config = dict(
    positions='rope',
    qk_norm=False,
    init='uniform',
    init_std_up=0.0846,
    optimizer='adam_atan2',
    learning_rate=0.00372,
    beta1=0.9,
    lr_head=0.00724,
    max_seq_len=1024,
    doc_mask=True,
    train_tokens=88390000,
    dataset='wikipedia_en',
)
Each number is 128 + 24 x the weight over its row's rms, rounded and kept within 0 to 255. Layers, rows and columns count from 0. The size above them is the row's rms in percent of the matrix's.

# layer 5 attention query, 64x64, rms 0.175, rows 0-31, columns 0-63
size [ 77  96  93  82  82 104  96  87 104 104  92 112 109 148 142 151 102  87  89 101 107 100  75  93 100  96 111 112 116 132 116 133]
[[124 154 100 108 162 129 118 149 162 144 116 107  81 164 145 149 124 117 147 115 132 150 146 145 102 128 119 180 133 110 146 123 184 116 112 134  77 122 105  89 136 128 127 115 123 164 100 160 100 120 168 108 104 122 115 116 157 123 129 161 150  91 172 119]
 [160 113 138 152 142 165 117 160 145 155 140 153  98 150 155 100 157  89 102  97 150 156 142 128 110  96 129 139 159 133 155 107 135 132 123 147  98 138 114  68 167  95 147 121 114 185 155 125 116 125 117  95 109  99 110 122 120 138 105 132 103  95 149 114]
 [131 148 130 129 128 157 116 132 102 123 118 145  91 149 135 140 144 112 141 112 131 132 135 137 131  90 148 162 147 149 174 145 159 111 135 131  80 121  96  86 182  98 108 135 120 148 169 137  90 142 135  91 161 126  84 107 128 161 132 174 116  90 148 108]
 [151 134 121 131 145 162 107 143 133 172 117 152  86 165 146 150 118 120  79 146 153 104 130 122  96 110 145 146 125 103 101  86 171 145 127 108  94  71 123 151 103 118 106 161 132 125 132  96  95  81 112 111 105 118 147  85 134 127 107 120 135 130 142 121]
 [201 129 139 149 109 127 153 131 154 142 147 109 162 116 126 103 126  76 105 148 132 114 123 133  82  94 163 164 133 113 115 100  99 133 113 120 120 106 156 127 142  67 120 118 165 122 132 128 124  98 127 133  87 146 133  91 119 100 120 155 147 122 106 153]
 [ 69 135 131 134 137 108 121 138 102  92 111  89 184  91 162 120 132 163 168 127 125 133 115 122 169 134 118 119 132 164 111 169  83 128 133 105 144 145 152 118 145 136  91 117 124 109 172 113 152 143 113 102 170 115 136 130 149 116 124 128  97 152 104 115]
 [138 137 139  96 161 157 121  99  99 114 126 116 124 120  88 125 139  89 183 102 146 132 138 128 111 115 126 107 114 154 153 159 124  96 129 127 130 130  78 101 167 173 163 143  80 142  93 108 102 152 123 118 126 124 136 173 140 169 158 134 102 110 124 119]
 [118 147 150 158  96  99 136 179 149 131 107 139 103 133 158 145 132 161  98 117 125 127  96  92 157 101 119 143 114 137 116 124  96 144 117 162 138 115 166 180 129  97  85  80 147 129 165 155 148  92 140 105 115 120 128  99 145 116 110 167 131 121 107 118]
 [149 152 142 133 127 150 171 125 145 121 131 155 100 179 137  94 125  49 133 110 131 144 132 168 117 105 136 123 118 118 144 135 107 125 143 164 128 133 105 110 132 182 149 125 112 184 106 156 109 130 131 151 106  89 107 120 119 120 131 122 121  72 136 132]
 [ 77 130 131 111 103 123 126 131 125  97 143  93 144  88 107 190 156 147 162 110 123 151 132 107 147 112 111 115 155 116 135 152 107 111 120 146  78 140 142  88 158 115 103  95 109 110 149 140 166 137 143 128 166 127 131 183 129 140 158 108 112 121 154 114]
 [119  90 117 123 123  66 151 137 162 111 149 115 126  92  97 185 156 129 178 154  85 110 131 132 129 120 123  88 134 105 155 138  92 140 113 153 134 158 147 129 127 150 121 106 168 110 130  94 146 129  99 108 165 111 133 130 160 123 143  93 138 127 151 130]
 [171  92 100 111 138 119 143 141 134 118 113 161 136 124 110 186 119 141  91 156 109 113 155 162 151 142 143 113 151 107 150 133  75  95 133 167 132 135 129 124 111 153 140 146 161 152 149 109 108  92 108 125 136 109 123  97 153 133  87 123 135 145 183 155]
 [114 141 128 109  89 165 145 157 128 141 108 122  89 154 124 128 125 131 171 105 111 116 100 107 124 124 111 131 115 153 114 111 143 143 169 166 127  98 110 123 124 136 115  74 159 165 113 174 163 187 150 161 129 103  90 142 103 111 122 146 137  98 118 137]
 [155 125  82 141 171 106 146 111  96  92 130 145 137 131 104 117 111 121  87 145 153 136 162 140 128 167 122 125 168 110 158 139 120 103  94 124 140 149 156 154  91 113 130 168  87  85 163 105  92  91 121 135 135 144 124 140 113 152 111  99 112 155 134 136]
 [132 141 127 128 116 133 148 121 137 118 127 122 145  70 101 144  64 112 148  98  91 122 133 152 125 101 124  94 136 152 130 118 129 146 147 173 121 125  95 137 148 191 142 106 166 148 102 106 147 150 131 145 138 134  81 140 154 156 117 119 143  94 163 159]
 [114 122 158 151 115 119 136 116 131 128 106 132 113 140 123 110 131  92 201 157 124 120 127 142 145 166 183 150  98 114  75  88 124 164 108 161 116 126 127 104 129 125 115 122 142 144 164 111 116 157  99 131 100 136 143 114 107 147  91 116 173 148 145  96]
 [110 153 133 109 135 130 105 114 119 109 151 116  52 138 126 142 110  97 124 116 114 124 169 152 119  93 133 167 148 109 163 147 170 124 138 139 128 120 104 144 145 119 111 123 141 143 158 180 109 163 137  97 174 138 111  77 150 166 115 153 138 120 145 130]
 [116 144 140  92 136 135 112 146 156 112 116 139  61 151 146 165  90  99 140 100 124 178 151 134 134 104 157 162 136 101 145 138 155 122 123 126 106 158 136 194 140 110 145  99 145 130 124 158 114 158 126 132 178 115 126  83 139 129 138 110 128 117 149 126]
 [160 112 124 114 145 120 139 188 152 145 128 147  92 131 136 147 111 154  98 147 119 143 129 126 132 121 123 198 105  94 137 110 167 119  98 121 114 155 128 185  66  89 120 112 174 117 121 125 124 126 124 150 127 116 121  97 159  99 115 143 128 143 128 132]
 [163 152 124 110 119 149 133 133 139 119 155 118  94 141 121 119 126  81 108 117 124 112 134 118  98  82 149 183 132 127 162 113 165 139 120 176 137 123 111 121  77  83 162 126 141 147 117 168 116 135 137  73 103 130 106  84 142 130 113 156 109 110 141 131]
 [ 84 114 116 148 121 108 114 160 126  87 148 114 151 102 140 143 142 183 109 131 116 134 111 120 159 127 103 111 126 148 121 145 103 121 131 135 157 170 177 120 133  68  96 104 135 105 149 129 138 118 101 146 157 117 126 140 176 123 116  90 146 180 119 109]
 [164 119 122 164 113 101 161 125 171 157 149 152 132 138  97 135 121 162  84 152  95 104 127 108 105 149 118 154 118  90 109  91 182 144 115 101 125  99 123 142  82 127 130 116 169  97 117 154 149 102 129 160 101 104 129 104 123 113 107 117 144 151 127 142]
 [122 139 149 155 141 174  97 165 103 157 117 119 112 166 152 124 131 137 126 144 170 120 126 120 164 106 136 133 106 145 112  88 103 123 136 148 141 101 134 177 132 121 123 179 128 154 149 156  76 146 130 121 134 161 159  69  88 123 119 123 125 104 116 129]
 [115  95 129  96 120  49 147 168 131 151 104 132 163 105 113 155 117 148 112 148  80 141 135 143 140 128 133 136 137 130 152 131 130 104 131 122 113 174 147 133 103 120 147  99 175 114 143 107 168 143 122 127 133  98 146  95 151 111 152  84 144 162 128 112]
 [ 93 130 109  93 103 101 108 177 122 140 105  90 171 123 140 166 112 116 128 101 112 133 119 143 163 138  94 127 125 144 107 113 103 107 108 123 114 120 144 137 123 106 120 112 173 132 185 109 159 146 121 119 172  99 138  92 136  91 117 152 141 175 109 135]
 [114 162 149 146  91 124 130 179 124 144 129 118 121 117 155 154 154 171 125  94 121 107  95 115 132 118 148 133 120 180 108 156 114 154 131 143 136 105 133 163 111  98  89 102 106 145 119 167 143 164 142  92  96 131 133 116 109 119 151 141 161 117  69 134]
 [123 107 119 103 153 171 150  99 109 118 141 136 149 114 137 145 169 114 146 164 154 139 172 115 152 123 156 123 145 103 124 167 125 111  97 107 101 147 115 131  72 117 123 147 111  95 101 117  79 146 147 117 154 160 135 148  92 137 118  69 111 152 124 141]
 [100 119 138 156  99 148  89  95 128 127 100 121 139 138  94 130 157 115 113 101 177 168 137 156 116 143 138 111 114 116 125 124  75 119 157 131 108 162 117 125 166 135 150 168 114 153 146  89  95 145 150 121 152  88 145 121 191 117 149 139 119 144 124 120]
 [118 160 136 154  87 103 133 154 110 115 153 137 157 131 152 155 146 183 105 113 132 130 110  85 118 107 129  96 114 152 134 105  92 155 116 170 129 130 147 162 128 137 117  80 123 128 152 148 169 103 132 109 125  90 130 118 185 123 150 138 131 145  94  98]
 [150 144 115 120 149 151 141 110 128  90 112 142 144  93 146 106 132 130  89 130 144 166 127 125 136 120  85 120 175 118 168 135 163 115 172 139 127 115 115 142 138 137 114 118  64  99 121 115 161 108 151 111 113 130 138 170 130 167 151  96 104  90 111  88]
 [111 163 112 128 157  90 149 121  67 115 133 108 129 147 121  98 108 147 148 155 135 128  99 119 132 151 141 135 150 133 112 156 176 160  65 131 164 128 140 147 108 119 102 109 146 106 157 168 130 126 122 126 129 180  94 135  89 154 107 139 115 126 112 109]
 [102 132 108 108  97 142 128 148 156 151 114 162 136 131 158 141 110 137 119 103  95 107 149 155 124 136 119 140 123 183 112 144 126 126 132 118 117 132 139  92  97 115 127 122 146 122 116 133 107 158 111 151 162  87  72 108  83  85 170 129 167 162 111 172]]
# layer 5 attention key, 64x64, rms 0.17, rows 0-31, columns 0-63
size [ 66  87  96  83 100 109  93  95  98 106 103 106 127 108 124 150 101  86  76  91  95  95  95  82 104  95  98 124  94 135 144 117]
[[160 149 117 110 180 131 101 116 114 103 114 159 128 111 110 118 124  98 145  96 129 122 129 143 142 103 162 133 145  71 108 170  82 115 152 153 156 135 150 109 119 114 132 132 135 106 154 128 117 154 140 149 124  89 144  86  81 178 153 119 119  92 132 122]
 [147 106 117  94 117 136 131  88 126 108 160 149 152  88 108 118 155 141 144 141 140 127 121 108 146 142  99 152 123  66 120 112 159 122 129 108  86  95 114  89 128 169 146  90 122 101 141 138 149 157 177 126 106 149 124 129 118 152 165 131  77 129 128 154]
 [ 98 143 123 121 108 140 147 115  71 115 129 153 115 129 162 151 147 152 100 137 117 142 145 126 132 158 114 106 140 142  99  86 178 115 168 123  99 162  80  91 144 171 175 131 150 135 125  97 128 122 143 105 115 174 132 118 122 118 151 104 111 133 160 141]
 [110 143 130 174 142 133  99 130 118 133 102 137 158 107 134 156 138 118 105 140 137  60 152 162 129 157 110 121 137 149 137 155 144  99 150 105  99  99 100 106 145 152 131 143 131 128 116 144  90 136 154 130 145 127 114 139 104 138 153 100 142 212 120 168]
 [156 130 118 120 131 123 111 119 153 113 147 123  99  96  98  71 136 116 137 121 130 162 111  89 123 104 194 132 119  89  87 121 148 109 105 127 101  96 155 138 127 141 160 132 161 123  97 118 146 124 141 138 114 135 171 145 101 136 114 171 108 127 114 183]
 [117 142 132 141 140 106  82 133 126 145 127  78 160 134 146 150 143 100 126 146 147 121 125 130 145 131 139 132 104 171 153 111 116 160 161 123 177 120 117 115 160  72  78 143 152 173 107 135 120 143  93 152 143 124 125 129 151 125 108 117 146 107 134  62]
 [ 92 137  84 105 115 125 132 135  69 119 130  97 142  99 151 137 135 155 140 132 158 164 121 127 142 133 140  79 140 115 101 123 127  98 149 123 127 190 127  90 135 141 133 148 106 128  66 112 130 105 132 143 134 191 142 127 139 163 159 131 138 111 139 115]
 [148 124 176 137  90 155 107 181 136 154  92 137 100 111 123 153 131 106 121  99 118  83 123 149 130 126 103 182 134 120 130 128 140 125 113 126 126  76 133 145 133  95 105 113 163 148 154 167 131 164 133 127 150  98  92 140 128  91  90 123 139 147 104 129]
 [175  98  96 160  63 152 137 151 130 114 142  72 118 109 111 144 109 139 125 135 134 156 106 131 116  96 148 123 157 108 143 115 126 118 124  98 135 194 139 111 155 158 127  97 138 159  94 136 146 110 164 145 139 125 103 136 120 136 158 124 114 165 124 137]
 [102 152 112  90 106 118 126 119 118 139 162  94 132 145 105 150 142 128 114 125 165  96  88 114 110  96 146  90 123 121 147  93 107 156 157 122 139 161 121 117  94 105 126 126 102 170 139 155 138 122 115 190 115 120 141 136 143 154 100 126 178 110 139  81]
 [140 168  78  87 154 137 161 120 150 112 157 100 115 104 107 126 144 155 131 140 158 128 150 137 136 100 135  77 112 122 154 121 105 114 125 123 154 147  97 125 156 154 126 129 112 118 106  90 126 111 157 156 109 188 173 116 169 140 123 136 164 105 134 129]
 [147 114 125 141 121 115 171 107  99  90 122 146 144 160 124 135 136 121 121 131 126 152 104 114 187 116 125 152 100 120 125 164 102 118 114 126 124 103 173 125 131 108 122 133  88 150 101 121 147  90  69  97  99 165 110  95 135 158 156 110 116 160 163 108]
 [157  98 150 108 156 165 106 172 137 139  76 132  96 111 149 136 120 126 140 123  96 111 123 152 151 141 102 181  95 156 120 136 127 118 107 134 155  74 120 144 104 118 102 125 165 166 120 133 124 138 121  73 162 110 142 102 104  91 123 133 130 120 132 125]
 [111 121  80 141 159  79 172 100 139 111 156 116 138 132 120 141 102 138 127 149 113 143 107 125 114 142 140 101 126 135 148 141  97 131 129 178  95 159 121 121 132 152 169 107  83  72 161 116 127  85 118 147  84 106 119 150 115 153 144 137 111 136 152 111]
 [143 136 120 111 154 127 132 148 103  83  94 152 165 104  98 168 108 144 154 144 128 121 191 140 138  77 119 108 116 153 155 148 112 123 107 144 151 147 153 135 113 127  86 140 140 163  91 144 138 142  91 135 138 123 109 109 153 135  98 123 163  80 136 121]
 [129 159 138 165  73 132 166  99 134 144 106 122 121 150 157 110 116 150 121 121  80 134 125 125 147 154 177 181  66 104  94 140 125 126 112 133 121  90 109 134 152 116 141 159 143 142 167 116 115 110 155 116 101 134 156 115 115 126 149 150 122 141 110 102]
 [ 97 149 109 152 106 159 117 116 123 149 103 137  90 123 140 141 123 154  87 127 107 115 136 158 122 152  80 118 150 138 116 111 174  72 124 105 122 176 105 126 126 182 128 132 142  95 144 107 114 101 137 113 137 148  91 137 108  82 131 114 136 160 117 161]
 [ 94 120 132 157 151 148 112 110 129 157 105 152 117 131 151 134  87 142 101 106 110 177 146 145  87 144 109 116 158 146 102  71 169 110 121  99  84 136 131 146 115 150 151 125 129 107 140 114 126 113 133 125 111 129  92 148 130  88 151 154 108 180 106 153]
 [ 94  97 140 170 132 153 140 138 143 154 103 119 117 133 125 113  86 133 107  95 157 142 131 171 105 125 129 134 124 180 147 139 105 101 112 104  99 118 145 166 154 120 137 182 136 148 125 141 125 125 111 142 144  99 108 111  98 106 100 123 117 201 151 112]
 [109 105 175 180 130 165 129 121 129 122 137 144 100 132 135 128 137 125  84  94 125 148 140 117 128 136 130 149 136 108 139 141 168 120 129  92  79 133  91 135 137 149 151 125 116 103 125 125 132 117 104 112 157 137 106 139 103 120 107 106  99 204 103 186]
 [179 139 155  79 152 106 129 115 137 126 100 129  99 148 100  77 123 137 129 139 121 138 125 105 100 100 134 146  98 117 136 129 127 188 120 126 168 123 166 164 130 131 159 135 132 159 170 163 155 135 112 112 141  79 141 130 111 121  96 146 148 102 118 112]
 [152 131 137 129 145 130 125 132 176 150 144 146 116 132 116 133 126 130 114 127 142  70 121 133 112 135 122 147 114 123 123 138  99 106  97 128  90  51 137 157 107 133 114  86 137 100 123 166 167 169 128 153 104  59 127 134 113 130 115 143 110 159 116 154]
 [129  90 143 190 120 146  93 139 117 145 119 112 130 106 117 131 124 138  99  98  93 131 135 151 129 147 105 160 136 117 120 126 154 109 145 113 125 110  92 103 136 134 112 158 126 172 109 140  80 125 107 143 154 138 105 155 127  99 132 106 135 177  77 187]
 [150 155 125  86  71 120 114 125 133 133 110 165 109 132 134 140 154 146 166 146 145 132 126 127 157 102 109 113 152  71 128 132 122 127 134  68 139 137 190 140 125 120 110 111 120  96 100 166 152 164 123 146 105 134 149 130 165 134 133 143 136 106 138  87]
 [150 131 133  90 137 120  88 145 143 134 107 169 105 159 118 186 159 119 131 129  95 147 125 125 142 103 115 160  94 123 157 168 112 107 140 122 125  64 138 154 150  83  89 132 134 122 147 131 117 153 101 113 131 104 139 113 146 108  89 152 115 106 121  96]
 [107 112 148 133  92 147 117 162 133 150  98 137  75 135 163 158 111 133 119  99  85 102 127 130 146 114 131 121 146  80 109 108 130 147 163 119 140  79 137 117 110 126  88 112 158 169 124 150 154 167 149 113 173 155 129  97 121 122 116 121 111 142  87 137]
 [102 159  84 164 122  92 157  68 124 124 174 112 140 143 128 137 126 163  97 124 108 147 134 111 126 140 123  91 126 123 135 123 119 152 149 159 110 171 113 104 112 160 151 126  69 111 125 112 134 111  86 149 142 100 136 105 137 159 167 102 124 134 141 119]
 [105 158 117 164 119  96 148 138 115 115 123 118 171 106 127 172 120 149 109 111  84 145 145 129 147 106 171 121  73 155 150 133 103 123 140 162 150 120 119 147 157 114 153 155 109 103 159 105 100 136  95 133 117 117 113 127 172 116 125 109 182 111 103 103]
 [145 125 141 122 107 148 120 155 120 118  80 157 135 138 144 144 156 136 156  90 137 135 157 138 125 109 106 150 122  83 122  94 181 153  98  97 155 105 125 143 136  83  73 160 165 173 100 156 143 157 135 120 132 155 127 120 129 103 113 112 141 131  98 123]
 [111 124 110 157 103 111 109 122 102 149 161  98 155 141 143 120 129 123 139 131 168 118 100 127 142 112 118  84 195 146 149 115  80 120 158 122 103 131 150 127 119 108 153 103 105  97 140 182 167 138 100 165 137 105 108 127 113 156 121 127 159 148 107  99]
 [157  99 132 132 145 101 164 148  85  91  68 151 160 132 140 163 110 135 161 143 131 152 140 149 119 124 127 128 104 150 116 150 128 155 125 122 133 137 151 152 133  74  77 115 125 181  94 122 147 125 103 131 109  94 112 133 107 176 112 148 121 115 128 133]
 [123 112 169  97 164 138 101 137 158 116  72 137  97 173 120 130 160 104 139 147 102 124 172 150 147 148 120 159 106 125 109 157 159 109 101 137 139 111 138 111 123 126 122 132 153  99 128  83 118 127 116  69 123 148 103 102 100 103 124 109 108 157 150 134]]
# layer 5 attention value, 64x64, rms 0.13, rows 0-20, columns 0-63
size [109  99 112 107 103  94  87 105 105 107 102  97  88  92 102  94  97 100 100 104 116]
[[155  83 120 169 155 141 105 148 182 121 139 115 128 132 112 109 100 126 165 111 111 101 134 151 145 168 162 125 110 141 125 125 115 128  74 105  91 126 119  85 159 114 138 142 151 158  87 116 153 127 164 111 112 159 148 106  93 150 127 114 125 122 154 109]
 [163 106 108 133  92 141 100 117 120 112 149 137 107 118 138 120  99  99 160 136 129 114 128 167 106 133 175 122 150 132 116 160 134 140 124 119 144 126 131 126 112 146 170  61 125 113 148 139 148 132 174  98 104 133 148 158  61  95 127 150 166 102 126 112]
 [129 121 105 180 112 138 146 141 140 108 141 139 161  97 109 123 114 147 175 117 112 142 133 117 157 132 152 149 127 166 101 112 159 146 117 106 133 122 114 151 191 157 127 122 121 115 154 127 120 129 166  88 110 115 101 149 137  68 170 101 114 126  89 154]
 [114 136 117  94 131  92 131 116 137  89 154 120 124 108 169 148 154 113  97 128 128 170 152 108  73  95 139 138 121 119 120 154 135 133 106  98 156 159 140 162 127 143 147 123 183 144 146 165 142 142 102 154 143 168 115 109  90 107 157 107 145 121 156 104]
 [ 87 123 145 171 157 169 121  98 146  75 138 134 124 130 161 116 118 112  89 112 128 133  93  98  98 144 141 120 113 144 124 132 161 149 172 107 109 150 149 146 142 113 114 127 152 127 119 112 190 100 103 126 117 131 123  75  93 140 134 137 153 109 156 144]
 [ 89 171 113 129 130 153 121 101 119 108  93 187 142 107 111 131 176 120 111 138 140 106 146 139  95  99 150 148 107 126  98 181 188 135 122 114 133 131 131  98 107 144 125 122 101 107 148 117 151 114 142 115 102 132 138 129  85 103 124 161 111 140  88 140]
 [124 148 114 119 148 145 142 109 144  98 122 163 140 136  96 114 131 197 157 110 148  99  85 110 111 147 129 141 107 161 158 117 103 136 150 114 129 156 122 158 122  97 127 132 119 139 139 138 128 139 108 104 146  83 149  60 123 150 158  85 102 154 150 121]
 [110 133 144  55 151 119 127 130  70 140  86  76 112 143 110 157 140  94 168 120 108 110 149 112 109 115 160 115 122 108 127 154 134 140 108 132 117 136 150 121 148 157 119 149 137 127 152 142 113 159 150 146 107 131 101 139 131  97  90 106 103 157  93 156]
 [147 132 102 120 136 145 125 108 162 103 149 123  92 107 153 109 150  89 168 112 111  62 105 149 127 128 132 139 134 135 163 123 202 113  93 108  94 143 132 135 146 105 106  94 124 141 115 106 144  93 101 130 161 120 153 124 121 146 142 124 140 128  81 117]
 [173 135 131  90 138 156 119 108 125  90 104  99 158 133 161 125 158 114 126  96 142 174 116 133  80 118 130 127 133 102 130 148 122 136 161 138 137 132 127 166 190 127 129 112 168 111 156 112  98 144 125 111 159  65 114 112 106 133 135 130 111 166 131 132]
 [155 125 109 120 134 147 104 128 160  82 143 156 117 127 101 154 204 123 121 125 111 111 113 131 133 143 124 125 126 114 138 151 151 127  78  98  96 152 108 118 190 116 110 118 156 144 154 108 132 118 121 134 122 158 121 109  98 100 181 151 125 169 146 109]
 [116  92  99 109 137 120 124 157 118 140 134 158 136 107 131 177 105  72 132 122 174 149 126 121 174 157 143 124 105 135 103 150  99 112 136 145  88 106  75 133 137  99 118 112 150 125 119 110 141  96 112 141 122  94 123 162 144 141  94 149 176 112 100 136]
 [162 138 126 167 126 173 143 168 129 117 126  88 138 137 107 122 138 123 173 150 135  98 134 169 148 126  82 136 118 116 156 115 179 137  88 154 163 128  86 102 121 122 124  94 130 122  91 123 143 128 119 146 181 152 130 127 110 135 136 135 144 100 114  88]
 [121 154 144 107  95 118 100  98 135 142 115 142 155  92 139  94  60 100 139 126 170 141 100 120 130 127 134 125 131 136 127  94 148 138 135 147 143 128 163 172 139  83 131 172 108 133 155 142 120 108 116 175 130 144 121 147 113 176  89 142 122  92 112 128]
 [115 112 115 159 157  79 142 134 114 122 116 155 108 132 114 116 149  98 121  92  98 157 148 109 105 139  83 130 114 142 117 133 189 140 122  98 109 157 132 144 161 141 128  99 167 153 104 110 148 123  99 170 137 186 119 142 103 105 152 117 124 160 117 145]
 [150 153 130 115 137  67  98 124 119 102 157 142 121 108 126 126 125 107  81 117 142 169 131 117 169 172 165 119 122 114 117 108 137 125 125 108 111 154 163 136 171 133 126 139 130 158 150 102 106  93 133 129 189 111 155 119  95 108  83 133 125 128 117  99]
 [143 102 142  98 122 117 154 136 112 106 160 156  74  85 195 153 154 131 171 136 142 101 101 126 150 105 116 121 121 130  79 152 151 132 119 130 128 146 111 137 172 126 153 100 132 102 152 150 104 142 110 128 149 139 119 157 109 107  98 121 172 136 134 147]
 [121 126 157  62 104 107 134 151 110 104 165 113 138 148 179 121 155 174 145 129 131 127 122 128 130 153 107 117 102 125 132 113 138 136 108  82 172 148 118  83 167 119 155 104 161 125 110  98 158 134 131 125 105 137 146  97 101 160  91 117 112 128 136 151]
 [126 132 141 126 107  79 124 117 103 121 124  88 105 155 118 135 111 124 156 161 159 100 158  87 101 103 147 164 160  81 132 144 103 142 121  95 139 148 158 145 124 137 125 132 154 121 149 182 106 152  93 161 124 159 145 143 140 141 146 116  99  99 101 160]
 [108  82  97 124 120 140 121 129 166 107 112  92 111 149 109 174 158  99  99 141  99 125 152 111 136 157 184 125 131 121 160 114  78 130 162  83  93 128 123 138 141 168 130 127 147 133 128 133 150 117 116 113 144  91 134  88 160 106 149 132 134 140 151 102]
 [148 127 123 134 130 169 172 147 156 151 144  85 133 135 125 104 151  99 139 144  99 140 158 151 100  87 107 120 129 104 136 164 129 125  77 104 139 142 143 106 152 166 110  91 104 124 128 128 102 142 155  92 107 142 102 147 139  97 141 110  96 172 116  93]]
# layer 5 attention output (transposed), 64x64, rms 0.131, rows 0-19, columns 0-63
size [108  96 108 108 107  94  93 106 104 106 104  99  89  96  99  94 102 101 106 110]
[[143 116 149 147 123 128 132 192  66 112 170  84 167  89 165 119 148  92 130 135 119 125 126 129 127 108 162 124 111 116 127 126 116 143  99 138 106  90 145 116 143 120 116 122 121 115 161  97 136 163 111 151 123 130 102 129 161 119 135 147  88 150 163  92]
 [150 118 136  60 120  97 101 142 130 124 136 130 126 109 143 126 154 147 137 123  85 146 112 139 156 107 102 131 146 187 147 115 136 122  94 179 116  93 101 124 150 135 174 146 155 119 119 133 146 121 101 108  75 142 134 119 182 144 118 135 103 151 124 121]
 [174 155 106  92 102 154 111 133  81 176 121 148 103 136 151 132 129 115 137 145 114 121 125  88 151 102 120 118 123 145 166 187 114 151 119 158 108 127 129  94 127 109 137 125 167 125 136 108 132 146 115 135  96  79 104 154 129 110 128 130 137 162 133  75]
 [158 161  94 108 129 133 116 113 134 136 147 135  90 135 112 178 128 120 142 155 134  95  97 133 156 121 142 106 158 155  84 114 139 106 131 136 144 123 114 154 116  94 160 120 117 105  71 140 127 135 106 118 164 113 119  85 173 117 105 169 152 164 105 151]
 [154 140  89 107  95 104 136 144 137 106 156 128 169 148 133 145 106 150 131 125 129  96  75 152 119 116 172  88 163 108  70 148 139 126 140 139 118  64 108 135 113  93 134 139 152 148 159 107 112 129 134 138 115 129  96 136 142 127 151 149 165 122 153 139]
 [151 154  84 102 128 141  90 146 128 146 139 112  55 144 135 123 161 142 145 170 111 132 116 110 100 116 133 126 141 146 111 149 132 102  98 114 133 119 104 109 118 125 117 145 164 144 139 122 139 100 142  88  75 106 133 123 126 151 138 141 187 126 156 175]
 [124 155 164 156 134 110 163 156 111 118 175 133 155 156  98 131 120 115 101 112 147 146 120 136  89 170 161 129 120 132  95 121 126 128 157 137 115 115 105  81  99 110  79 115 105 152 149 146 123 140 143 153 128 135  67 128 124 104 153 163 141 157 105 105]
 [116 123 102 152 145 157 134 136 153 113 114 141 107 143 135 145 114 149 141 186  78 100 144  97 135 115 113 138 154 123 134 156  95 141  87 136 160 149 131 104 122 118 116 172  82 104  99 127 134  84 112  99 141  76 175 127 126 118 121 137 152 137 153 158]
 [143 115 156 144 108  97  99 120 125 124 148  96 115 137 147 153 102 144 113 133  97 137 117 134 111 110 162  88 132 168 128 105 148 121 116 141 112  88 154 146 113  88  99 131 136 164 154 175 138 146 162 124 103 183  97 144 104  98 141 162 108 121 159  93]
 [145 122  99 123 122 118 178 155 146 117 111 155 134 139 139 150 119 157 128 145 106 119 141 117 140 124 151 167 166 152  91 155 139 130 124 140 112 120 122 101  72  81 105  93 149 104  88 149 117  74 135  99 136 164 128 104 141  88 157 116 159 119 113 144]
 [194 142 118 122 120 133 132 174  80 123 154 104 105 101 122 169 104  99 114 160 122 140  97 119 111 115 110 145 139 143  87 145 133 130 162 120  90 109 147 124 121 102 101 150 143 116 136 162 131 118 142 124 126 180  87 105 139 123 117 169 122 146 168 117]
 [ 94 137 144 130 104 155 128 131 157 142 143 125 132 139 172 111  97 130 124  77 122 111 132  79 129  51 106 123 174 119 145 137 142 171 136 109 118 146 119 135 145 147 160  97 125 124 130  91  86 114 119 128 169 164 124 104 154 131 136 104 108 120 153 139]
 [120  90 194 161 166 133 111 131  91 147 160  96  99 107 156 140 151 132 123 120 127 150 143 137 130 145 148 123 105 117 145  87  89  91  83 116 123 126 137 159 141 130 142 106  99 141 157 161 147 139 179 135 121 151 152 111  96 111 119 123 102 127 101 135]
 [134 118 112 131 108  97 128 117 174 128 128 167 148 182 138  76 123 149 123 142 138  94 150 128 129  91 157  92  91 158 140 105 176 124 144 120 165  84 144 125  95 158 119  87 130 123 141 126 125 146 125 121 110 126 136 148 125 128 143  67 144 103 120 133]
 [171 166 101 122  94 125 130 105 135 170 131 169 125  98 128 168  92  86 131 160  97 116 101 101 166 117 156  91 149 116 101 163 114 134 125 110 156 115 157 143 128  96 127 155 119 115 126 159  91 140 128  97 127 122 123 110 142 104 127 152 125 144 175 121]
 [128 139  95  89  86 114 145 159 153 110 104 140 137 140 108  90  68 120 135 131 113 119 139  94 183  98 132 135 158 168 116 135 159 105 182  90 130 106 151 144 123 124 132 110 116 106 133 150 146 163 102 136 125 152  87 119 163 131 127 112 141 136 145 117]
 [146 157 136  85  76 155 116 142 128 153 134 115 144 164 127 160 139 150 137 130 116 126 118  88 126 103 103 131 174 169 129 124 135 130 108 123 123 106 125 182 112  99 181 157 126 145  58 120 124  98 110 101 135 138 137 129 104 137 123 155  94 128 127 115]
 [114 143 141 129  96  87 123 157  69 121 137 146 179 123 117 142 140  85 153 126 130 125 125 130 138 131 152 209 127 136 139 122 155  77 111 149 111  96 109 149 131 133 142 124  50 119 106 139 116 126 136 116 119 139 133 115 142 125 121 150 140 125 159 117]
 [131 139 125 161 134 151  96  87 150 108 101 151 105 158 101 162 116 159 124 138  97 130 145  96 128 158 124  90 109 107 160 155 159 102 122 176 153 117 128 128 102 136 107 150 103 100  86 120 130 139  94 139 135  98 186 115 156 126 101 147 134 134 114 158]
 [ 99 115 104 122 163 146 132 125  98  76 132 103 140 125 112 166  70 118 107  84 139 139  89 143 134 123 114 133 159 103 112 142 120 151 156 170  89 151 134 102 161  84 132 159 160 122 153 134 132 129 135 153 154 125 102 121 159 118 134 163 128 153 152 138]]